Weights of a small transformer language model: rotary positions.
Each number is 128 + 32 x the weight over its row's rms, rounded and kept within 0 to 255. Layers, rows and columns count from 0. Numbers have three digits each. The size before them is the row's rms in percent of the matrix's.

# layer 3 attention output, 128x128, rms 0.0687, rows 0-127, columns 64-127
094:124109141107102136171136150108133127091127160149135163088130082158132126180105123122128152187125132150153173171135137110103120120168127185106113069106145190172166126110142114124126084176115099
143:080122129102131092113167137156114109159136160125142105088108112076156147061158125129161073123134138094155084171127153128166149156139085159141109074148103145132151139127056121197102105143134108
101:124131157139090114039116109182151101076147122215196091049081135130134106130193145105178054112170123148136104095146156165108108100107213119049106128128178110127118102172166103093145119102133127
098:122164136140110099092073138157158144133178144082136066145110121094101099066110160135123120100113071188117098121103139122126132119123134102182047155154139156114076077127104128094136088119157118
096:079164120114071114143135127153103097156121194188131100074092141165153170106137121120157075102157076185108103096120131096142179147170126166164072138118128162135101083141106150115114078143102129
093:120118116106145107148072117077113154156103020142085077151130143105164101085099203098161163123191124159154105097100171082114151169177180128138088129128108136127105111147093112115115089148142120
096:114087072147178138127175073077089108136123130148112137094100116143141090148168125044162185127113127097085152118125157116103114122102149151133163149118166139108120121131133122111086117122097137
093:096148112139135094145144160093064140131098130107124105188161178064093104116096156152099158206118155198112161085147083125135136130138107168135099141109148153150147146123133153109148141115095136
105:093088125112155132141137094132122152143106127108147154148145156135169143116155114130101129154124141135145088102072110085131139166138150116168085182126181151158105092179093106127090095158128170
088:160120122094119140061110132148154137124172110146157117098072094141182225178182086138184087130106150148159138090136134162119126080081143109093107115117133114151121107107147091140158149100164134
115:112136129130114160121192153113095072125095146178156081087100129129192124127111113154174090144134137071107123127144113212119199063090118079092127186111152132122138173158155188072165182074182119
085:164110129073126139124110105053129155128102056172086128143133143158116107111173141148174146142157130044152119150104173103123156144170091167038093108086072148094157155111157124102083119136116178
092:065123124085133136106111112176158152161101137134112172133166143144178162145123057177117130098114115132123106181077090060139150165175116129155090131127157114167103120131084114090142091140124155
095:115137132100154117156065106130105143195178084145106113098095064119068122123074098126136086089096101176119105164093121089163115138192068170089109067095145181115171132109090129142140159130056136
128:161103096188132134155145130095128145155086121095057175203200136145133068127087126181063194176075098074111073167098181127117125146133118151109157080137083111083164160148118115146086129145069140
090:154153117162102123143098118109097166181101115159118137151119151104057058105084144132114149107121129107128160134154169171125120118056157073128161120163142131115154206178180129081174122113151102
087:159152168168099127100059099107195224138142128113107148177177153203114118132095088152101184130108113113106172163105128147096102125126123146110163065098125142142122086067186136117094167103089149
103:084099122052125130141172109112130118177107115132146165107098121140171121112162114123121148192118132102109142135159094142170156141131061162123112095110161172132157150071102134139120164121115153
088:119111126148126135169130112117081127136176106079170116131078133136060125159073086091165115114131188132072181163188128162213112140147117132115187119102146152098162169109148113143168153131069121
091:147118096172162163143156087149110123131122154134161151114126074138041122160126105107141110129070124140127079194128135084154062165152158142074153112128198121154132134115107124129148133145104101
095:119138150114101092078132138201128120110169107202147038123078168066125085078163089175208085137117137127118113127137111141151106131097161116074192134126105096141148139130171171169144155124094115
102:122101112107140143113214133151141110116123160165109096103126119179147133106146104123176117164157178135128153194152116183140136155141043146168148095116099172108190138094091160146098154122118117
103:095067140102140117122161091159115089103159111148176061050064139146152127108182116067192083185160136152099107111130140164127133072098137128100152130110182118143118127130116118145171117105125084
093:148151138153129126147135160155107205114073094135100142172175185166227122119104112172115170130104149138183136134127145092123093180179103161106149064114103158125171092095123111143091107170104158
082:085102142095054067116138090152106102128083079199167083112099189125152121159178166108156137181175132126120070108060136137102136103084115168140097114128104162133135132118119142144089161112132096
088:122114153161125140074130114148202131080152177135201065099124082123146183120144080090161107103165101172136134130104177162150153064117134034122129165166161139123108118154124116096166090142147108
111:102111107099126139152194094151132052135173161182181093054054089163123174160120077086142090142144091098093128175112123110136163165182111154159073118113151148097116144093096163108104128167112089
111:192192177153125097146086175092093166073160110150067088182141152091091100133109180157154165091102157120149143132139146157136078124095130121092179138134059096121126159154174143169097172101119134
105:143113145105176094162141109098110152154143094040092197148181111135118157156083069116074138202101141166106167119134062128152137126140158091125164144129111128144129144128132157112159159109124177
102:118073141140167156117154113090152093106159151184148108126097107121152113121163154086150105140126169131150143122157134171088109087098097091153152131145137130116136133127169154137156126138148143
107:174185122113105149126088174120138172138134137118071159151181132154090116107092172179055177081096121111104111114150134186122114080085161085123168167148145107132085166178149150128175140113162124
114:098134170100095093069065097083114148110127100129122107127101137120130123083212137123162123106166133035193153090090125128055158103097079125171094116144109088155107115154122173156066166126158150
115:163063142116131148144149080126111089116108128115169135124130120117174169150140136094142088164145093136124102088085167125097164061092141074097071179116121105162108138123130130085138135077154078
112:098148128113103151058098134150172134086138149160175074090071112105134158122159164113226064082164098160134086142081174125112091109105130161078121119110108149147163146095138141143088129129114117
111:141158131115101095134081143116139136120190108117104075143098167069075081068095189139108129110119065126141046118073138072079138150174135192116103108098130174117156098108093137143091106164098143
082:133159140139111113136076114146162127114094137191149091136092158078089104109119195109149146084154150112136164143107136088098101137136141178130110078111144147149123141136119091122063097174117168
094:144176104162113164136160188063097154125106159146079156118145120155131098164151149128115133108174099147128141110099132078119111166153137163110127107089176154127124114128153122147109093144029183
097:127121124088100096230156132093104178172079099036108198162155114134142105126115173162011165141130188086090123111121136162127137113091118116176140084134097091100112135068121106154129143150156117
092:136074173107182151124120140154139129049161104150137069097101089143191179133139158130192078117146179129158137119180143191132126064112119098140137098132124121164150113118149115134153171094170114
112:169116055153080140146072123069105139137125079140131130164146157112086101114099180130101190137098128157122111067141131100123123121099210068162108176167129080134039150172157077110195110140182137
107:160130065137085139155106148119153182135074115133087169108189140145123081092108163121117187073157164201122150124133128156154110128130129149135153105160118133120135116118132100138108170113110137
104:141209140170114140146127166085098109127150177103102130135142078139077150132077140156091130079132121184138165145138130094184091137193096147133142111125106108109124084086095099157142137173132157
113:166153137128046090120122193131123181142135108111094134123115135113106094093154152170093126124144152134112152117142090145206134098115125093162131167146160141119109097130144109108156131131179112
113:154143093113122158146164198138110082134131103179101117130124147140156179163108148135141088110155146153127148135145151175163156082091110099163073160141132149116085060171167093100161145084209111
110:157177056100163147162151166045101142172083158203046160129190081137192126107115173157079185129120088060122123131121167110104141144121117162086141158101148121136127150129126114146118141117120139
120:179145113146125109165131086074145136161128176090106154124148089125079112140113120098062164176131116061119132122171153166110150109102155130132165115133126105061150134135165141120120139144146103
094:092153112124095086119056167118121172139108196152111136119183163108170085130100134134077177118185089120125120151072123080112125118164091148092085109088152162149109116079099183109103131145091084
107:154118087134069103129158105120140082161126178120160117121141104109094136132127135086119111092170070150117095134121141137134086101123151177069178119079089092142153129107134129144097149125116111
101:111109126107136116081116116160123115090146180122151134082125134157226177128187159090163115109176091124105167147120193097117113164163105159135131108132073146089124063071135137136089106163091102
081:094169174098095088064089137147099111091102078107106102084094142091106071094139156137180055120169162139116162121181147159145154149133076124157098134130133189095164116109141146039153151127138088
096:172106140152124129134138112091065112156114091111135160165137143128092097137114111105108150146092093070131104132090070067119151160167089146145104149096111082129067099079115150152089162143153108
091:169163111128096191120109179103185151116133159161118124141141145111132127101084182151166091074123115173131116133175173149160131150122108123092154138141089138118157145100145112099160118106111152
085:139120180133079086070070094130131154150132093072107133178148165174129125164137138136073111099126125117089120116067123086114123134152149140159120133120093069141089130119122114138112112153145117
116:125128136129143123119142163189133110106208165112153090089057131128140158144129138117146096113131121178160123145130145145134103099090089135142120128134087142126152125122145121139121135097159119
115:120127124128145144195158097118088107149138037102115160125131123147105125188072119127079114136111135125080169144141065111136154182168079163153159121097103195103144173096106186094092143145063113
091:134182152154092115133097189111139163133097157056093154177162129094075073105086163197070155139107099157153152128144124117183197164160112089178085184139134190138124127179104142073140125122121153
092:102048087168131148107142073165177113098161169083161138109124102109107155147169059042116105137128115112071106134132090106133171150133129105152139179129164127153101162139134115115159087129147090
098:125133116100131123082117137143177140087145177189153071135134101140160109098165159127176121083124129108178095153119168167048097104086141126074159093136112121115177195155159138150115132102132151
109:104108157112126092105104111174161151086086097104134159118081157075145060094155169144117118128140131172188078101100104089152111179175148130136117118155126125137122101119086148175128126163132130
077:117133113109147156127170131133125143122107145092133112096134061109113072072150170158118125130111164154161119136147125154112131065140093097118139125134128154128178152170137181140130128120144108
079:108065129154112115176165054146093103166078052127139197152110145172131112146172125121117156172121186090106170087145113140125160151132147131149142180129109136103081124141155092114143121125142154
090:112148092121145159130168162124085083160093107192151117148135112118148147137131119132138130135115091116113145130135144095104154185163067137117108121096160190096156119128138146160122096142070165
093:077138147125101073099083117152115182168146060074158129135092163105043157144150120108115114130141157135120138125141078164122157120088116091181161142177094131152137157148129115107132117097150100
102:075071190053114071131141083144128074108154151136146101083121110179205205118194113101150047093159134147133108138136130115140107168150147146113149068134148156151137073101103126158118106140074137
093:078134099120168155141152130158125093148111192069142108145211106134183167143137048146143140160120101067165121097125137138111091079085128148117117148121144099116122121135145177169098134133159156
086:148146155165167143111164104077106105117150173154112132169114162139083129135101100136139164147110151101132174101163104129093113174146165130109161177124166111113115085148159110116157135113160163
137:118171148122121068096106178199164154099157128098158033132112132035132108076116162162154078067142140168191114144134164126117111110123128123103113113133157114142154116154109119156132112117122152
094:086127164140107109089115112132102107134144131172169088152096137113108129150105091115185068125165159135097145147115117165132125093122099121109135132117099095099135135155168126124142157109118131
149:112107173179146119114106090131123089116128125166165119143078187083116115146139123092135118136154150027153158172154116110136148144164099148131059156129164107157065116161152147090116143140181136
126:181132137165118133174177118134080136158094069060108225166160138136080126156059083131064141172106143121095174127164085146185128154121094131117200119123095126112148156108113101119136140130093162
117:123084098121153134156155112110118140127121119099137163164152098133169161203131120136086169146054140169145146116131124145083066085097133152076186059119123150167201134068150086160114151114127124
082:093137173172120165139136082097111073115117158110155126163157095118119182173120068126146123163117144088155129072123123094111148163121164102163103170169097128131133144159109074109095108123165137
095:104139154126164085117076103134137099122149187114080156176171152111148167145052110160106153109056152101134178154104121110112081094123104173099193054108106123145153097067110116200069190114105181
102:063129174068119067130104132146096068112112113121105072165138157106234142129114148168151096132082188100120077108098091114084171146126102150135084145097066133130146216134110137134092157092134113
111:109104130111177131171160138141111142135184050157106129070098077224117174147158107073149101081152101143177106139080151053097123175178199169097086085116139151138131124121075099078083089160099146
107:036083131117158145129153081163126079150117093088127132123100073125121143182161084128107115135076121093085139140113117184118116074071113124128160142135083136130139178107119177137083194075133105
095:094155153095116099106068151105151140133125150120129126134146136072096074083188147142101146145177057079157063133102109110063141098126113137144058134126130156144087094091103162129094109145157130
116:115139112095197113150153119113135104154097154030070154191170102050145139122096116141072158156064133046120129131141126135102146151112096129177162125093093119130161165133117173156092150110160122
089:168092158156130110131151122133114074150138089120099122128162083184155167164103107092169063128101162181140122097128133154152116137119206088136159179113137111143126129165155106085167099115125164
091:081127100116142102110104136142195156091103188136141134105127148114175100134151108122137179139156122138088117090148105186125152051086119105106117129119112118144139188145146206121195152073139105
096:110167160090188171137096140114181181141181101074097143170124123124078171125109117164110121089096087108177107155079108062122117206169122134100134108116112107147135110086094162161114108148117144
122:161156122149149115164078172107175164151167114138074137171128136116014064066083129171101178057086110157172116124117131119105108120146156114119146103125119141165125123080109115110136110150134131
105:131115159117150107105147137156110083087118132163143129119136104148174178147168125112152085109141176177084183093209083167192110116099124077163176117160084103070133142132147124126188181069126175
106:106090110108144135109099090164131099149101148116188100067074108126142169144158064075205061147139118135094138147140127132124096148117134183081168076134071100086160138098149142131097147094078153
093:145111143174142118133108125106139118112156171105145139101117147125151123122144100078127120177120096156102161138148146152169122136128130094159120187145135152111087089160184073089157087121176137
082:144174136189152143086054212187160198050179168147172057160124123060091101085102160161118097080125144164135160127172109134176154142120104082160117145155061093087084123182129158167142141110172129
099:164168100146090167130105167105141169096158143161134188096097107151062130135129173094103134108158096142098095089104110090121147142154142165102116099125148175121111158112146107098136080141120113
099:109165121121161139150125134176148122130132244139142150145095106070078140136079084156105128128111154148131133106137100061131153206176139120155102183151128104143113115105086130127111102118148160
101:199153150115119128113117150107129173093120154191065092132187178134118028073139187136140161136152100129148104110119144095085129105127167149081076117102156100150127107129126157136114119117103136
102:133129171117100104095116109123031117123135126092131159175172157142127106176104135140116120220145120154112120109088153074130146143178136152150092100124142152123112114095073132116126120158135125
096:060147130119135118109082160150091161108135163134115133140152138128111094086132162169130155091151074185165101129123144116125095121124148143117137051152117142110181176130128146138135100132088159
084:129118139134184100138125093175134117081170139057078090137146176107116147119077129125139090053170158169146131104148158121097150113140115111105158126132127099142117120136135117144193100133135079
088:118117090137148099186073158098126150113130041090098146113096120128152117147069190123076123084142130149136140116161147157138134104093163065159119146147084113133117093165135074111119142105182147
090:079071081140159138156147095174202176150103126124127154146103143152165139156164071123077185169069084104159109151092102074096117180145173174125111154117069090176101127117115065137072102136154139
114:156132135187107121084092096131100135103184139145125070173179162140115068145086129097162133158125111132136136148120154096116092149166094126115112094097089143103175106109136176164097122158083133
104:142093158161150159123149072110138098123137115117135187120125104189121173204155060104144105133153102189111083119073181070176118156213111143145098113115141122082076059150119118094144059170111138
097:160146136166102135115106153076072147097084166162108177231209171132128101104122110187103195144111119103145159117101132136119164104142126049171066165156160148139077155151067135092163116123221119
089:120103142147115072107082112154149145099181099126129058105090128119158098085162170102189062081107084135171181143180140134128070113122188134055197106144153117124142088111150059150176129133128169
087:122137145106157134128152112087148072127152129152080118121123151102156074102107210135173120074132160145093097098163113086155164182187097151141086188111155140125123105168122179075154113167097114
097:101140177083130164155157151136101129150148108115139133128103139100115145145133118108096110177105215064097138121147145201128150075043076116144160136121150121118119133127143128142091179092157115
082:116110098152166124144164128154114089173141046045142115103132127152115172145073085104135088117112096150123116095138092075119207137135114129230116108138112148093154121164114131130134112193132084
113:137123062126185186162175103089139131167104156142109209156164063164147160158147124136077185161066068131115062155092163134128105134125176111138162119163096071121113167159120121180159116135147130
103:129175146104134129087099157102121133122177129127111058138117144114118113089112213105197066056158149108131158131161152156079094109075138095129137154173176132133142137095152092134144129092169109
104:194144118154155179145154181114124165145110167101077205138174106195141147159099105160060173179111092148107111110118129093133087152127159095142159191122134085149093135143160107094132111136149154
106:156150075162132162144177188116155171158098118088094182164178127175178140156085121175075172137102169157119170102161125174160099082069124124152136127127104111095125054121155101123149146083168139
082:196182103182111108090117158107104151122095179135118125155197151083137122125155154155123145164111075138141122114136112061160126153131169068159099194163166164150070142175111076133167054150170135
101:135062053169146155160137123114202159114154167107175187142128097121091123155096053141125168174092140140171104125085143120080084132124106158135127073132110135144158139083131118164100094134141143
114:129150125102110163134138179127112098116132145125148138113109098136094171151149102143152095169164172110157122136115137167186084063098099099101169122163136071159127149153114159144147177122164103
087:136109140135102126122099113134147140144027134140124146155120193094145080065132147165115177162090155127104173145122107116112108134091167122151081149125180114150102105137114121069101129138147136
087:111122133104127114124106118137163134112171143130127126135120118148081125130140126127127119100108131163147182108166113206146164093080137064175114101149128151116107140166151117086155096084155136
095:146078171117178130152176097152185078081171104156128077065113136161135143122135131047168094076144196131116138154172093158129130147150113136151166131117172103129123094136123134132130129151142105
098:083085093087139149119101116168143088108120075115115100141118161111162125131117075141141131133102161125104107095131119115110081139113117213090139095089095108155199121102140110174095168113115123
093:155144131138129140150111072075098090188100140068110195172193119164126199197105095115087152156075143129109127133113086097137088147140110103178146181133118094155069113103104152122099150114134110
082:182138075140096144141123124072158136181076135164157162094142110104065054116120121116087182165108151091101137132138154154110153120125111133117193084154138153075180145144134158130136105169103091
099:200132111185142161165156141116141124129116130094082193167213114174169148165042085154064182144088119161131113146129137154124147124126061149115152126092104157121135189075128112129158131118135109
089:103115182186104110110145097106104137122156118164136167100114121148077118135155080117117114141146159135111114121133131079179145180157112133189143111160127125128090081159102134130140081181098128
113:137121129140156169188175133095131088153132116100143157161144137135144154181063107079100138151126192132123157143176113165134128118087107099140199139119159161142127126140156104136137142134118122
092:097095104135119095133134088165112109155068129078167153136131139093148049090126100124137170141132131102143130154125136128127096136087145119113151116119102072095129117163135107182109130090084155
085:155084133120145110098146116131080128080129159182134123174126117079174125098141168154146157136125104211138144113130104124147150097162195090134109126141108133115102094109105116109182091132133146
088:134162112109165136113138137115143111116098127157102114116134124134065118129185089131201146076175138092125151115173137168115173078120088141108100103159126095078167161103170162096194135118116090
090:127171134089122161124126158085149101150104131167124115146121145133077172067148143165176111134175128078109116102162143122140197179134176103170076184166172127119089130145129122111154116143188100
090:119127104124123160140155154093085121145049122150095179132142120158148150139207139125131127134134109067140076142067158056088139184184124195089113106108148170150150179085096063164040125177068126
081:158086161149110148093123109188127185118083076098133147134151167152160099090135157097126155154124058140133190132126103095170171145202116068142090162124155160079124147170107175099168143148112149
079:125164173075094102134134122136139132141141108091125088098137109141139115084127126130154101134067153118087143131166112151180093112108115066094174166111130068127108165151130168162125143101112126
115:177140159160151166161160111155097144138105121092154153140142151115090177165094083130101172164126170117098170129197134186171113102081122113149152111176133130095178159158148150150115169105080145
086:062147171145128142094129117200154117113178101182189098087085131140103126141177106120131093110161203127144117100138103112087097133090114147128154098144091083131181114119109152203108151123107121
105:123134137140098115150154130164105099139168099140196074080051121097094137113145131108181041092174117142112161113117090089095115151122190109103109175135212091156060108131143082108132097147114135
097:134146128118093171130137136131155120156117065190140111041041115141159148124198159106162086107213092126125082124066125121104178160135089140115100169111131158127143137163140144099116113156104124